Part of a small language model's weights: vocabulary 512, rotary positions.
Each number is 500 + 50 x the weight over its row's rms, rounded and kept within 0 to 999. Layers, rows and columns count from 0. Numbers have three digits each. The size before them is the row's rms in percent of the matrix's.

# down: layer 7 MLP down (transposed), 704x256, rms 0.239, rows 318-335, columns 0-255
# gate: layer 7 MLP gate, 704x256, rms 0.275, rows 319-336, columns 0-255
# up: layer 7 MLP up, 704x256, rms 0.29, rows 319-336, columns 0-255
down318 098:582502501496605549615504521484521532499546429545534506514481496527450533477430512443504507533472611517488492548458398510535532471534370481567455454496505516427523437539531454543431485546479468530468461452526584559496437611465506495432540576475547459522526510482604397557460579547444471518493477447497489481420505512523508436460487504473426517468498511434477503429512489462411472577532504431487460496492504552459507459513555528471466503564512509461532480361445499445570477468512584374463490495464530409395494516520556520411511429432501439478604486513527574519500480551461561516543445508426488529349386461505593468375577497531448515527504573455524524379487559518473507497438483593549580570478566448431516483458446475534501574543504575394561445483461527493501525467509553
gate319 103:535499446529487455470504419384529497528543535577507591403487460343500482630567523489474515400441539533533431547501562571509518495447517488439519476612440584450526467517455561404468483540572458542474505530461502427497429427539530435504560524547471512557446508479481484483490431482511549522541532517454522555546555444589519499540530438542567516480398540445562412521485421409476524509513524540451411491442456514518449530520503479522446541550519508505616504496488600567444543518560557561457485469444488413485444474535613565517472555516460505386453516487501437487521444553527490487555534525511495621509431508580491508599505539516533546524455479522522568450500535498602527518460444556466515473489568489580554487541435483451586414460406506404585510463497446498598565477522470
up319 102:489524495467542478548507551482534459592524491357477571481571506578470490453507542480478488538471548520533590573561515501481483453534592467529515496456425441430356558467519492434554434467525412380497514474537518511489499499460532548470429569514580452629556493460494478421524507407432520466490473515551395453522523515419493510473601410450488510473438489524546588488504582522423475533560492522501517567538508498559431527564554467429420495432567504581401426429547533496499514522458611465498550512581485482493528549442524498459501530636449544499571532483438559499379545515580518560563485506519589487594533557532502592446496525490455483494515570496490575529606485538484466551472536556491407582529444548544463438448513481534468554453512587533532499478414486520501514523532490
down319 100:447512488443439480516570601436549474559499472547534482418523443511509451504440492531414560416510544511544546516518517505490535535523410448458471483472461462564557482543541583433534512592541516423520529477532504534597611425441602543433589512520539518455436474422561428525400485449559506466516516527592503504476532472551532491604446490556546389551466617448534509434478509426463569550536530411486508485501423572572451481563471514589464444416483515539514479587431436533448616499455489544440442564428424626508513520599556505487498486539477464561562430502499482495463456444463435481491521491487436510596480538427540496427550488514453535473553499511489485477430555505528451452483543427480477453509522527497515574499448439409512496422616399515508577515529487491552441510549524
gate320 102:473566516565497495586453528516459510485429478431510482454506480483507424500587487589507513448411454600518497454554419556549522521485603517535436399420495429408459562402545413495503431428478487547423461544486474545427486559479561519513527462486533545501491456463534452439579509471525523512424512571471493505440528548540564583540474500417471480588541539515457535484509539531535457509413539555579516543450505493548450550500405526506516446541569501649449494447546449611462384535466505523447457482543453451511491504391519495467501416547557449525513470530432491489551498490425525573501574427480444605578509489550504360425497507471494457481396506613453470469506498409511564522477610471437486473458519503467514536440470454506400457521560481553539437507504526452549473426467485
up320 104:416495534514533528463464571493541500607544476488447472553565527473486451486495386512498510492465520566498466498491494479510501485481570495510477427469466496580482544414488424462550516439469586448506449456552502631469479435527471431558413405506612499523690484509509386507497482537551456467537434504482506359531500475552461601485407522403443504583546592490518575422473513431471440452514461519509465525606486530484475518548474490489463444495519562500536420480456434589485515483463501507525507441421534514521530479527553492564429477476473502614551493478482510503478534486496456464530475432454507525449464515574410462505520552525528526509549507596490494522406455400527481510490572548366465429484513466476474500530547415525477460615575464519502514550609403405494477586444498
down320 104:552439431510474508509529569516488577506533483524457493494397507461479462540513331465483443427460505504499540459467455524528558545498462506521562506469561503501503529535443453386488467472439445572456426586572403500478543559436544509466449471581540566525490509489456454476487480522492489502544560527475388433549506461552573469548575464474501460500460507463383504440511383459529494534441522427479539490398467525521570462454484473445492466494454536528509476429608423530535530505501616613549427448475501460407459506396458422470475449421467473442536441545485520417488480486508521500502434553509483496444509493433560465492472609520482408515541489495516555540438438559550440588631468517514427547452457523510515459484516460509473437522487541480530494502520680456630477575456448
gate321 109:480457443607500546486462555601458590503473516416468501534479539515475396484463499434452482436585447559488511543506485573571532482516582524503528413463454394493588424450466486507485436501479486471502439604478455480470593473563490455484510492487435557520502493501457499621562479531476524496528465504480514525525437530512495576497523547515449528512441496490516524391554457531500468490575566509440427468551517476537511433552408464506533364507469485554436523453519520513541434481512566457483595478489477551529507394521513452502412528436482521543507487469462500542430504459348498584478483584464531562595390544598470433505533529433416545520521587416528473622531439461402577490551458447425530503522521374493512420555469484581447575486540533505493509493510581456416523509508466
up321 109:534486502539484456466556441537492448476569530546530529411477577520466576494486492462489472579547500380451592566504459474554443536551447397413517508633510490418533472521455520458463433497465503506590491474437531485536389452511508575505504522575417510416501593439467460561447493476510468527491493512479474519488487520558578545489456438475421522468440559514517590533493474575489514484563458445496533518403466510439579511516443509522453481461431405524553484563530562504557570563528490477507504528442565474505576498529545533465431504531565518430495477517549534482431515456500525500513494382498508398419459446542460543445503432517537439525479448579611464545644548495504578479411501558515548525396365489561474486495536473577551533498434542541561525551529456495544591562597601
down321 099:594432548541510446453389444488514515475546377556531488446565566453420530472519407514371547513551529475512521434439436439570476522563458444532488472422449440404440475487548457454433453495489458438527466460546481591540516542422477467491507501448414421512532521479542473549444500569506598421441492524486473540483555394522499472427471457482496483542512460527487520498506567513449473557522585607484490501455499427518468462574418515430523489516461480418442525558468513518608513563470524485421548499559483520554601588446490458538500611499478464448444504547472474471516534454474601556532618538567466492552534477579460524521515415456485537475426512500540429533574364501523483462464447466576494426487483512510539504409516531542459588478516507600447502468457369482511518489516548
gate322 099:563572574499491532465488507581512550526553471452465534561539468490543505532467577501474486453486530466532557512395571466572445504527492465470458491501454432439393503526507477520521500452453580445531480544490381539485378537507506615526504494572474550416388467501591456405608438511544443597481536453552429539417576446591430473448436517446477567518485487542542425570436539516480496475461426424544520493442538501429574542523444539451461518405484358470542475517509472491640496482480477481479502522598496509479413493460537462503440562534543569581517420544464602463531506465443525515507450474566559508517474470427517466442492466516538449586560556431473468509442581557580461518515494498496503505533495551446533483511440529553434414482398464440435581548457536469524478511483532
up322 091:444502486611444479621530466443429571496488544549441495556455489617489439477509519483481512474496549481540490479539491463406556482457561462458496574532494551359466416424481574443487565591551455523519580546482498459424582487457475554455490416477504483548535514427498417467416575418482617422472543537473469450429538431551493528517408441517443409446545434522479567496500501574549472495505532472516517505575534469499469544549519500470536498502525576497530518474510415533500509419530542553552423478504621539450521466503516487521520515461545612569435485532443451573518497490459477527501476466492545508510552604400485534521460455476498556484622469529555514455469494446435473532464568495430494475517464368636457592488491493546395519521564499494419506507462449447565463465474580
down322 098:418581471506473444509581471497514550560523519469508519420539563498457546491568605466643494459573513510528549529479547429494512512420494514480465558555451569441534493498560516518410523517461461445542523538477589461497609487464549555578475459393431460468491447509478508482531492424512435449430489453470473515547578399505471536402454517502429566424501542419478517463391451590539570447427502460524491458462523486590527475567431538515423514472493526479572523588511477441447507490527467600493546524544565468511444604520510491487541484455457493519486540450471507533508436477519404393348528491536560571441549487555424488458516446505559547606500497484499523458444502541518471541519503411538527606447556549551495562491461438481493472511479506534465482567638483481548413499481381
gate323 107:516475431491556533509546546535510489434498604483438484489482430422523477548528460584510446401602545475559485452515480473474471484529501506519571553548588487383488487462459455474598437556428518463444516548499546565469421490560560552510524611481547440555406447352561437476465496501462517595560505436496509537534446394414477434582472502541514472549523489469520443534532445500522439439496515454501541570460491445536417491490578446572519511602512510436477574541437465544494525521493489536439466596536466435449560463483605494492490558500518493471570500586590506509484499497521506503431451443519566495496476472475542455491440514490453538507422562587593439515496475510480543546501493411500529469590628484459452456355547463488445492549489414563595485524555562536470428566529473
up323 099:493426455438533406584493480586445560554495586528531501462462561517439474459579603407465477421452467475515480499518512523459549599537490492422538572602507444407460510496475527600404573524463418524371442483383538474507488516463477503486575579456542511501555513368480492469493506605510514413506510509501540529490539474486509456549524500524455494543553397510523487488538612472454496410500547508421395513447532499472486540529548458478491421488530416475546559506455535459573542475462485537571559522500501488532539509445435565501584484467523504480487423441424480471378507450372454509447422411534498503451526496500518447560512572506600505451482501508520591542554492502467417468542510484475527446532577442439559484565471569532487479496528469480436386466454594550496498464556531
down323 109:532517443516478556459670601468564531531441614422520498493645456506464502497438542456409451411548498531454521428523526569521488492512536468506534528518483554429452510484525465544565466582514471438493552557452411526490459455559481544607546514503569465527439543511477499528560480487448474453556432470565571488477521336529432443568508564439568524468554481459413477503519521504456444561478507482472518470526421464553456480499503415533453480593507449495381533476429538624502584513512548584474558518566476480508444424447524566518442540414504453554523532536518422486505565502574541448494535456549552465464483460509494396449459526515494479521394457588535547415446488412521455509501526527553508520544443576576493460557568519513443476500437532567470486461540586527560509489522498
gate324 100:464482581555554498578463481425554603473644349475486546548488505522500486518461547501487473514663500566463520391451516504467463535644495401535518469509527543434503530528509483499487461415474554489504512564517369431445457563554556494562531526524502495492576504553443495487567469473608553514431436491504508500575440619470467435468455444517542415578587522497565509513466453567415438529575544515510457555578529473514458548482496491513540417513548517505539476585584556487504465512492470481526462476509553473530521436425492466424437483467455507516523566428437431435481457448499484543472477612566493534533479465589553563484597529568501517557502577441551460577518472511507531435466489507468502444580445458572521431465520484502499493508439461420416499551495536501438442508514441
up324 102:484512569464510509461534524457416494582525518534411577563546494475549453464422524538484591456507398419530474464481420473559492545582467459509422552498552436553560474636561517576428413580540522515503538396538470497493461549491451464518603454382528504546506539563514443548468487451487506460503518509482510522465455489468560492524432532414508454493503488582517465469486467528578501499559552563508434496448408418480587523520547530595528561570546605462571552512502591509492570586596374438493455502476540549476438485482474514441440466386473490418489504447496512597506373458581509483525476525480521539528544565493467499482509447526492465400516559512487593490478457522567481509533459524605550495373563477497500461469535465473535469488502494468481471593494480523577492525545385
down324 101:478477508493470456496506470373441535539471467524534435517497469396491566539540467455494453539443575494456494490453568528502514460502497477406458502520497465438521480477456503526516481508407491594478575541528566444510559413488389528502523506462440526491529494482477496494544403580563549486606531491493424446419413475524469471491516402575463517567540558535408438490485556539467511514451469402594514457456554582516502489489567555392492578605633516509384410550516542456572454452476467539558365452530517379477449479464552507508453503510492527415506523484490476536497476507518490504476567502459494489558481438449465467612550454485560467471590403437569484425553541533479511403499429524581500578534466482499479563536516492426530473535458484375533478511533442487442465557413431
gate325 099:559438488468527551487586563409500483539457508508483521518530543550524476525413482455453410512507551438449619485478540494401418382554517485481578502506502586570449501407457467483554520565497528400530601456395507582496551448493448438566597492558504497477505515418488516442467465568504500518515459480433451543554529556488385512462523461425527441518488419490457458599478473510472479477524417590442527503536538595489589602469505472395428457482503533464402448508531484493461532538446538512501483587571464615496456481498482508503551479548466445568515453604470466504489515485491528489588489447473521471525470477598470572579499455613538450558394427492582498473591559463495485499463485550478632520468482466524558525457438464468506497508480534445554523445537409475567534538516525
up325 101:478484443517454465572545514514555502452434441492504467524474406496490481529470445484445524501379522455490480494500548449473537476544490456515531434446576464496465582503492516449491429576657580402545533528509511512517501447527576500446500488548471521406508468428428625456487478516514552521459592433551490421515516500381406443434480477512487491370554497514506483479491458555477495564591482507401442602518500594573538522531480467487469608503493535469552419508483506468418428489542571408504579467449580457515609585478453516537462504557506596518494518455447424522528498576432471501477487452450560509632408466472490536426573547429490463505524424542469522494543609446450538501572494496485527590484553539507532504541436536435482452539508467536518461444531433425455512505505415
down325 095:500512512535535440578501502604499569488396500457519518438520451455560532510460515544468507527482443390508444526512588487473583519571508556515544425498530601466518554504572521483387499487447469492545522557611471554557497386532482580486531535498429556495387469438534586370416447478544420493487528530443491482537527534492500538553581471462561535493563474500544516482528493420503462469544492420537621495550505534365480632442454507537424533421489505495486467508415512503570515497508573601388534493519521528480534557553504465514481537566515530506432497447586480455497507524464517510372522508567487493456537530501548567529535475522465435450570543544475452471520509547418430493542598529480488494510522493551490419458510504538472509560579518534547370555406555489389472463529572
gate326 106:486481565567509465526572479452414456576448562473457561530396420505516477483537418620558505493563474465504500470467532566443485564558476469505632451512505466542596561484479489470439460570564477474537439407480501435457508488445498462476526578479514473536498516532469446438579482525466532566574574511516473542527516629559528468506452533490579571512478464466361466476555560562440461536572482486523414426543460414518475534484515471468506433471482518464460446477487541480548558393451509447530543492570387403528473510499649511488477594559544530492499443420547490539523518535532475485452627595484426454507479518537514513523504511580500475508517486541545622486514551483503481530527505584470582493525504451605415493418438492520548555432486472499428489540492439475418533558530591
up326 105:437569444490531450433526562516564425470493530520418569485482472565452503581481539435454532480499615445520558542515458503465542446487489568496490487424572448473588552485511473603470552550415427502524556492460596479523521569531523506579468540645583451531513440510507467526465496444541549583498503562529586565548528512529485463459545386524477558478422456533442580482430538393474502500361527489491485491475482452524509431372469518456449464481458447463475497506521440531477549568461442480508450417474447579518517560462481484529526493435563535543489484490504426544508471517404501491459505514497528460449489438546590493492468518554521482547549405463515550461481584500438456542556547532467433567395510442593408483464526535391431534565526419488454544482572433555507439499625524
down326 103:555593491574453521440597554437434536615462464490557466459496531456521522525542464546492488537536526547478498534523446514491481525393400454491556519470482463463549559563461479473404541480558532443465432493553554430388517459524486462547555523588485454487622490473530574444438460453528490508505478529487517376456483599474476581438502557532550475617550584525481573564508416503434439539438530562457402599508529522430451509480504456479552612498495420419492481449518485511509440500491487514457514387522340476566483526461499441558530515472513499511532426422446432517493552486554503487484613478522480506461570496581513522455447499426458542549481476501510474527503453487480418529458569518557406544459548493536376512494548459582492489494557437560474567447537533531432456449551534
gate327 099:465503518507550456505495483531563432529498429528579464510461462409488487515438440495469405503482482453448433526587488525451432466509459449521409477388600477502544515562582529542455536507472482564498493559493464551403488448475429613540478412551550529462508453446509485518444441484465400469357534530487441487490556498451480496511496525435480498440519452505483536559521487441525455562497449407544455488516451517438477457491484517385455515592426523407487475441571567551450573492495450512512564512441438555498556407529451457507532534405543538553496494538445500470503467549515420470398394578520502572538538544541434520531563460497484384468509508472508553473503556522436533394505530412533549559503509529559509590490497516510555429578581470500460590463429468475479590628450601
up327 107:495455651507522490486341527502536537586516463549546512507484549477628464485544605460552379468565477527510415568490368374496427518523523510513503398480470523494584415527538484527531489535537534494531450502484421523539537502552455522516518504450503454498577502458556578549479527575556505466446580533509458505610436445446471513476507532487521482561483505477556502562595447525542534488597413542475333429515483491449476472555455461518469462519466565441446506481482525613556472480521581464442546557464465561498544449553502437426520469452437463529478626558527555488505404501472523544505492544583554467545479475502385524517448498462454516499579548480522500528500507481516508525582555467492502429545441525452532571479564509469487461542468489585589524555511564487499546532590525
down327 105:518500406410528508578474531512468445479460488507458514478564541415543574591423486502491507508583441503497569419562617524575434509430495498565557467429541407448562487428494519535519542616488491558585543486506479487488494527425543529624557599503470474514543504471444516389561381505436511450450512485545475472502478559452576504526477444464500476438503518548455416581576526436484505510557493459512534371516498511496459391546524429527509524589517459556444527478532526400512515474597527548405508440464557517510527502509490527476432550535511475473552516522487475573519462522439481531454462515491431586507500398486484549532551477547509523492477426456521409518520491561567404504538439484541464432481570494603478435469534459510578439585621441507415476569549498553548473579501446
gate328 101:540482541443399532502575497519539663424531464475480456497524569485520521450456480451487494479462491564509480524531499503536540532507453503528528535446435601508488566434438560502471530555419528424580530464454445465503560485473566526565411476422547530572471488514502559469550505455446528475453479380616463468517581554492472530549458549419576455552530470557534460463471628444458472460403519506367408485500460565501572512541515482443490485522476541469461454472451507443477497553541495471600472550493591503482497590538450476489490588493504568432517434527516575546523489597506463462597552471525510464490467473566497557518492626441541432594474516452514440400543529546580458489411457482456539476469487574625506421520453520483567578536479397469504466489537523552514514561528430
up328 099:523569601427577460409428460473551451425438372478492504572524461573510454504384499534453442480494516542439566527502447530435386509449494459506429593445458493502461558539623511541487448520553465438570504522584529473567461425499469495457544522443463508476578500462555400519566552568480509611490495418499530518480520489449497528476494553551483485538446464507502427515517477489578488507579553522479520464526479456577499444522407424469535521578474596494622371530525545599564532639512454489463458465509481506454417419493493471507539483560537465549458543438475518498450478444469482477490542537399453460644573548515502518420539567519545458515584501566529497507524547464504455541544561480558476439549552485478446494483495514538551424560455439503535575436559519508530544516516518
down328 098:513509491565587396542477529396444446471488476520517550467492559474513513557521502529489544544451481507464522552554602446498485494454543563451434451414469430487469578520542531484533387376531497430474497568491541497531503523595500500570529470447491435584522481470522454481497536485411533421467526478489532439538562417493567394479599495566510509530459483502508442420452444530525421625487520513505486509423525487461567420504532468443326414615518421487507452521511564548533459426405440487505562580424493528499410551489486509402475550464504446570509476465467559505423492450461463462428544491513404451556500421542523550404487439502519511458432466535557595509474473470516524538503492535490432513521496511471505548467511427521429432601488494545505381468558453566436506454473532
gate329 103:431470408447491604515483532485454482509467528463466583444530530593460466472552492590533530545482470481527482446490510448578506563475533527421549459565477538618508479544419429472614510539511520534484549589448585511507486479549478535551465590506505510467522461545389485471570473514528364534504475491454479506459452527555507468406654493454599565471460487436546545434546481419464517477521445506427423406537449501487557547477472525471562439501489435356434554406470530554476530418510475542499529494515433583431453497485580445401580457520472489526521472431459531520463424500470433421518520502567494518515473519457580443405535466512447395482441518500560517520557507509529448501624503443447403563512474512542418526596508502553499487547472499507503449511490439450529454455527546
up329 097:434509435415412518462474504539418435442539374493533542527506539413539478528445530502545557528484463545577430582588399480456489475557470485501489519379491548446450527529537449563442482486521429560443527512465458490465449466571493511501574366440471494502498533539499452518395492492445482551479503491524470445527488540523551548498574562422571448411498518517577445495551510452513383524421479547431492451476502485521537475441615494428484448570487522493506492469525546472434501486443477464634474461476606575424509423483470398495511476525431519552571508546529647606516510554491482459537504453521537453492514508495576408517521501588515520535438461529456542549459535553538461411492528498522439353484433467547560433459485500532513544428496519568513385515558529443494505516505464
down329 100:487440494484558473483440488475483515451475480447520597461521513510509599525507564534464508463472498523461570383470447542560507433508551534363554445500498472449479410591502579484495527356530577446463480460544591442573487498602491558474472534475466481567472470410522542535430504485617512517500445468450513473509446576505479400479531550496477436491520492483547417539503590411460522530493512498556437618550523552455501488462475553482516459614475434467479517445542494552591490510527423529545548481557483534406546492456484475515492475573438479468560445569480545497454565491497549481463490460581517519527423515510512475571460548498455426521492449540503440496537540558435570470494597538514472553585582561522556446493467484497507543388513295538539610536471434426470507476553522
gate330 101:547657501515486482556473549492449444579492527393545532451514446543557526550530403454536477402547519495480537464495496521545477549527549466575490371514428506561431500497541487478523437442551500504401507403452485480482505448412545527491599573445477491592536499451479526485573517502475539514578462524450511473509504555537370494433494497521467465572490538436481607552434464422499399443435524503468484526482444492455528483476477518513534585538505522445534417512449542543490452444492474520477544456486537550558568504519496443523417565468472499526470476622576494612492421463503516489506520432583491582409498549500496541473526569415500428587465517485517548509602597527628507569489429529520544595471549528495468520505392445455457497499537470482477537508559431578465582534514602
up330 095:495534538547411523566484568430550493461554493498569527488495542555464496434427524454544550495512502511395507522471537445536440557525514442585473505544496516482402608488478532480515376462500486475414511401442546475486523485445493485555508478472578596576479495498380511415496601504564566552524488578395440527551529557556496428562439531516509498576513477557511491540371539465488485647473529546512545526495518530361513480447508410554562566504464499528505513577451489534496538539494513435494413556558520589520579495544543435553521554503449540478455560459588536555471463523517491566477495458549583623541556593527523506523569510465518493553525464465435486532493556477565543483465537443460498560494558471465460519464465426561386474445550485438514615541490526541432554576514539
down330 097:522488523533544526566516465495493557468422484624383507465488455500430427403581542491500581552517418432443454446586522493542523435451439507468511533442418487476537539460474448541415546474536575476414456541491383501501477516508521498541538533492433492537523585391449545499577497616533572456485476423590444459549441568426547431467563472423470395448527459543468417554595442533502586496643530523492481437544528573601447489609444548523490467376537561493534551466492472513549525462505422553470508523444440498478406535458508474458566494527450468418539514466522464434537480535479541482420524513469443465493544510475501483581477517498430520543529522482514500552486453462516551463459530461408498511549529547482523457476554479494576500489556423530469459410463561573478461504535414
gate331 103:430564562480515474416510436497495517532468441511444526549497437540438441550524455461378488411454499544542467457573461560578464464557444532479568477532516445490478528443451500560483522521501431456458542509518432425521539536491432483547460437439493493504542463551513443503522524532465504526376526472544452502415428612521555354541489483504585465506539430488534473529428475447454528399498562503521562492489421553473470489440468605509472455438516485546524490521432505419637524508446429419467432379583628530494410417547493555470540549518440518558474499543539524465459495467526475530475509574536468386462540591535522448540477507485465505599587542481487541505488545449525487538497448489554476546477446495565472431504569483533567555369522499419441493455477561572559555575527540
up331 098:446489463576466442344499504431492521529400495443460489527470481514434464541479479439471421468434497490511471525526517590476408463374483494457514423481507498444528476387445573518483410502480488566489530476469526498523507567505446525521485505505424408480553516440503486417461562494482424463458565550551485451442454464527496493562546620541538542587460588555514518487508550389437556523507450569526459430514573530443496420519490514426520474420524492540423472524450588464504570565497556549492431473464511416529426511545476527398399488536562553577458540502506482514476419557475465518607475525528475519581484489538598487533413520562513531505511504507529532498507494550651530590495487504488504425474437501530412525461480526447457463579479408445484470499458649526473500534555596
down331 106:608477588505453484449499486400497536449474456446497616508403462462556490630587581605527480411397489478420407551452457487547419478441484531513550530533550484483566615497456458568530513573518510491459586471574461532569485553495535498531519420517509459494509523505500520557511478474544392501496518498500542475540553464500584438475489440378511533594524548514483504559465483541507408442560493407495412434495464505505486415458465508545607550457521437508529511517496466451445430507422478499494566527485508564545494528505432481510449539596515542361482463494566442452465434518502482494518507497557406455498563503464412456522509513531547520474521463428504502489471508474492437466479385471496536445441563470474428564539575474498535520522630452455525476427564489580404478497584542
gate332 092:457523489451522562525400465585554466469363435465491458534484426558613440474490478500480454531500506502448449494593586505557508516461507516494579400403504500523500614472530537509485463458543491451570522480546548495512510487571479563439447547493569516471519488416507494563509534541530446494467558431560429553494458511477442503508464419458478468515458514391529535467456541592528477466482533503591518528569549531576437455438465627483464509507364394493515448364454464602528433534494479489550448484538452495394548535490424481492403495506519500503482395565511492394397462512537427445458539488503558585447504553432604439486506417481458483495461544410514527482493452499464475478518455550459490574471488450540583499446552469529510609501497453553450520485570474491579483447453491
up332 090:520628531507539471544418452553471546466560526567512465516462450552515440437429452529637586535569424597540435483569589479537527577487614472460483432409481494520540536515493490447545480615526524477493486498472594514501593589497510508498459571472523541489617546436470429524525441549483473571567509404480531462528426486444486445404547398456525483504505500473420547477409566518528505512465442556575463487474615499568516467458437529449443504466528477511491462445544505564594488516463446508407481573544531427425515514477481552460471577499537400514549549483548522485444469360480508510441531560519477535453542510513567470478554417519523453490445504522455474490538412513556518556465497490481514574475476485532419498501505462601531466508512595572465441572515606449533472524459523
down332 090:527451468456474399540500402523470551483475577471541504523477529510492379525546463445470608467559492483483455367410462415567429448457504557448478505523566470476595499550436468597567489405462532559512512408469483442478523454517429486542469567511537606531475427412519503515425451489532482489527582457591545518448519590398517534550502510487537408470503482479585584500554512463482615487531547518502516451481489459439532489477432566442482577588624512405506508460505529462484537490515560497499513521460530534532484506541469534531550542525468383468529510495525453460461549474443348487478512512534529494460447516546527532478571466543406462565449490452424534478527569493478481606459404483420478468433441549478454385477533495529543433531500444536426437545540517586457498550484517
gate333 103:554530541391526479528458540455503499519492498491547454533471418503578524512501532451484582507506601398416477558476534529396529636459494551461559512426470511565453427418537489512453493452453525510492500474457523510473451574458481492541395548424548410495448474565495395552530493463567528539515497437536517523559436348404471499446543540592520412493575448434450416491566433378515546431560444448562489482483498423459473370509532535514480497467496571526414546497500521461544512485570515487523468533459526587472459548488448481620527477495512493517408426436566503498464491493463414398460498531603479502403499487532492462545481413471478482494470400470552510539438482533451495447473463537523528422502535482488468574588431510503494516426555507466604465499501550517489479479459416
up333 098:506492531540451584433459456480506542560534435483531486514506627473502431505566444421477541507501460535540459452494532505544476480499539416350490581594483463483557573452527520470428495530468485562458547396516521568469525505527456434392550452517514583512520385529408508470415519552464471472477562504440546560488536496458540629444470428433409479470562510526467486486564506566507574508485490502499489399507541544552604490486416589478531487507498502498485563481437509591393435525547474503462469490633417500442569536452553536468520448555465513545560481560545507535475545490446496650455522479489481496489506549475459473477386457474544535566466491455483539528542466539513452562500506560444593517589497534493489532473394469445411510436478485496520558529540471644421488553485524
down333 103:491465548576504481506543516466549509515481582418393459565493483497500526487518473500466501541534539514377497586491481548529520552456428403496487493436375562518542498540500572412489474488406537520562451417530544410463551532537525474476502552564520511480473458505508576522539570577430468423419493548479467411486498649469537590424495521494531513554536513355542556397506466433541449418453481448517474438461515464532486489471474511555507413468519517492589544479523415504432516465540513511606546575441499522474517508574488503517388527551499534525540389453511473418525507553471571512483507549424478633486483448459482528445482545561463598439487437502447495480406475603469476466473486523484583479421475544483465526478514500553558447419562558479483577534411460484521431595504530
gate334 097:544525523524454526572447502492520404472570472585488473489501451444478527490542507557469599510481516474517469516503506533468417442604601590514421592528468540580567471566506475521469493422482511531563510509583496580525574582513457497594463498444530478589558509485487544453511539384570484568445506505413513616521504525506493481473564518521509606563523451512620395430494555460487553507567483506440518441515469482502470578542485491493516510491509482502536584427541437472534482503504535467467485496501502410496499509478444618472542539543445478559475494481567529548635515457465528474529478470540603478414518468521454527435409453473575451573486603468526581431438532518532510487512570491469548447421459450508575404459428494509509577455353514391545505525407435495511516542458564
up334 098:459513428410465425491485580573438513572524536589494523414535528545564557528517455535447501458486513505479545514610553568542478408371477570432415474358495469500456515567513475528539583518426480535505517474472605501564462500454517490416479403547527515455537502450562513374497431568453506468512539570459509396580417574461468528444542450469427478503560498468479476526568478465537560501433530519613509508479525562601533478481531550588482449587461622455454535452530539528576475553522474525511532513515429501450462572501450513517500560458558478459550425463452474553464474559434436474556414453486398535556481490452544541564521520489520557415531557412486484434532575488506434568508532502440603442490526576561478443519449558482475421539498502490475556506510472485494517524544521
down334 098:485519462507444441533504478548540454507525418522427586485589450491502537517458491538492387501464537413520525501506530511538496599493532563528460523531423478476602475493533443463407575492376505518473547544497430362503386488495487508455519493611469451462446524437490558511578496476488572465473511449475455515493372526537558419442500582442480543447495536450448444498416560481487493456584523512510496411420423528522520504492492516504564433522479587530419535410512619549418464505451492475470521472503498438532573473483477443573473429512515497472612447540470432532465533521579515489474494465565504568499663583510519546535550481442376494455446436499473466510509511559428441464474459457456520472472464460487563506508549497474469581504575483503509519561556448605514350508512455
gate335 105:410423580573548460493474534539471471537540459505520505517486589532434540440394576499549511617531610448542492525550440523439503433519461481480452496488540499475545416455474521516495518487465550461519496580469405396522463474498453514496358508304481548582493598474448506454447554496485482567559453445486493585490526426624471483487537501453521425416438417402510464509476417489469543501506517512435493495538491555524580546481550538528567448545573451496535513497464518518508447487483453488525476519548573618580549486613482527543417401502527565443495488432449512495445533585519455565478495564464526467471488486488450463483463603421438484512462504560523453506500558531446464455434578540559468535507521516432474561498488429465495459528422607504527447502494473412442532467469509
up335 098:533627481488458519512541572419495560467456507566438394459510448428511486482497520551539544481469437579469465495502525507500528518505491494613531422375483643527507604469552605440453487487549490542630506481486457550553510596490510471558478505427582467518494478559539484467517456531473569541527534441452431550423498515510434514458509519560496507557549461558527484472609638479589456509490453482407474406475500537490505562410465560501524557509499476472482529450465532510461539481396383483509529546506464494478483501619463506499506452592513502535471558531457528523533589466421480510500476457525460460586454514576561498452569422578531463568450507528431541546494496412428509547418556505492590509485499522579502529469437510558542489397572571521500455570532520506586429528432495
down335 114:475489566449465615526524522504471476489479484535438524587459597449446441513496569535548529533559523535510512573586383485455548476498495485577440415567474528574506462497549604510492585426539530539570417526567382481484545487547498486516516578539527480557449516590537408520524522434499543535570559474474479463434539612608472478416533490552517465432492467468580474499486532401473463477486484486484495402456524541465511463495570475473573520493449435537510425434498494502509494528479420515568530508553508523513549448417504496566589552479446484482485537576523569391514617405515414606467541461558433549553409593512442454455552546519589439579453505456522556550499536578433446485415488500500449439499517535500539459527455571491526533540531506495439545514518577568467409530461478
gate336 110:517493534509533499460479476501432494489456468515536566469565486545452441515451537483564384543386432454493503516438520534504496507602462491501504491479581542481531541488493482491406521479513501589539597423445517518490464431484584470612464494598538545532479563430521420561509532507606487448512491510545497477512489447474440601460506480504459583521507443600495494425483498536450581445534453498479624524503494491533562516458536495579440546530428415452537500482520521466447480660446474598497569452451524474319603510513424555536509508478486451495525469495568551545536446492519422519484460512490520402541426552530493468539538437532472547557519560545489481553448545528550496450489475498546515501444528521568460587516582470556459455394479458503466540433396450475604594390473449
up336 107:529557507516429515394550558523448644509456575546531524497571576495455407339552512470515483475502546540461571474539440504551494486496553498516581431525493495435530414665451595474497592510483463534533469476492428445533523502513510477458430467612486590560514524485452601456408520487422499519522582526533424389591459497476507487473519474522546554533497540447514432556467483501372507488457459573556520458441544493509527526548455525459521564510528533533421486563533493538543505539515503563519546557469520449557502548479583546436473411481517426445485413471527492470501493534504543489533519504483457552520565475447497572568573538542499558595486503524508495454499537449561535567460465539501545512561406533508529448463494504439532408479596501574436566508378504524396439553521548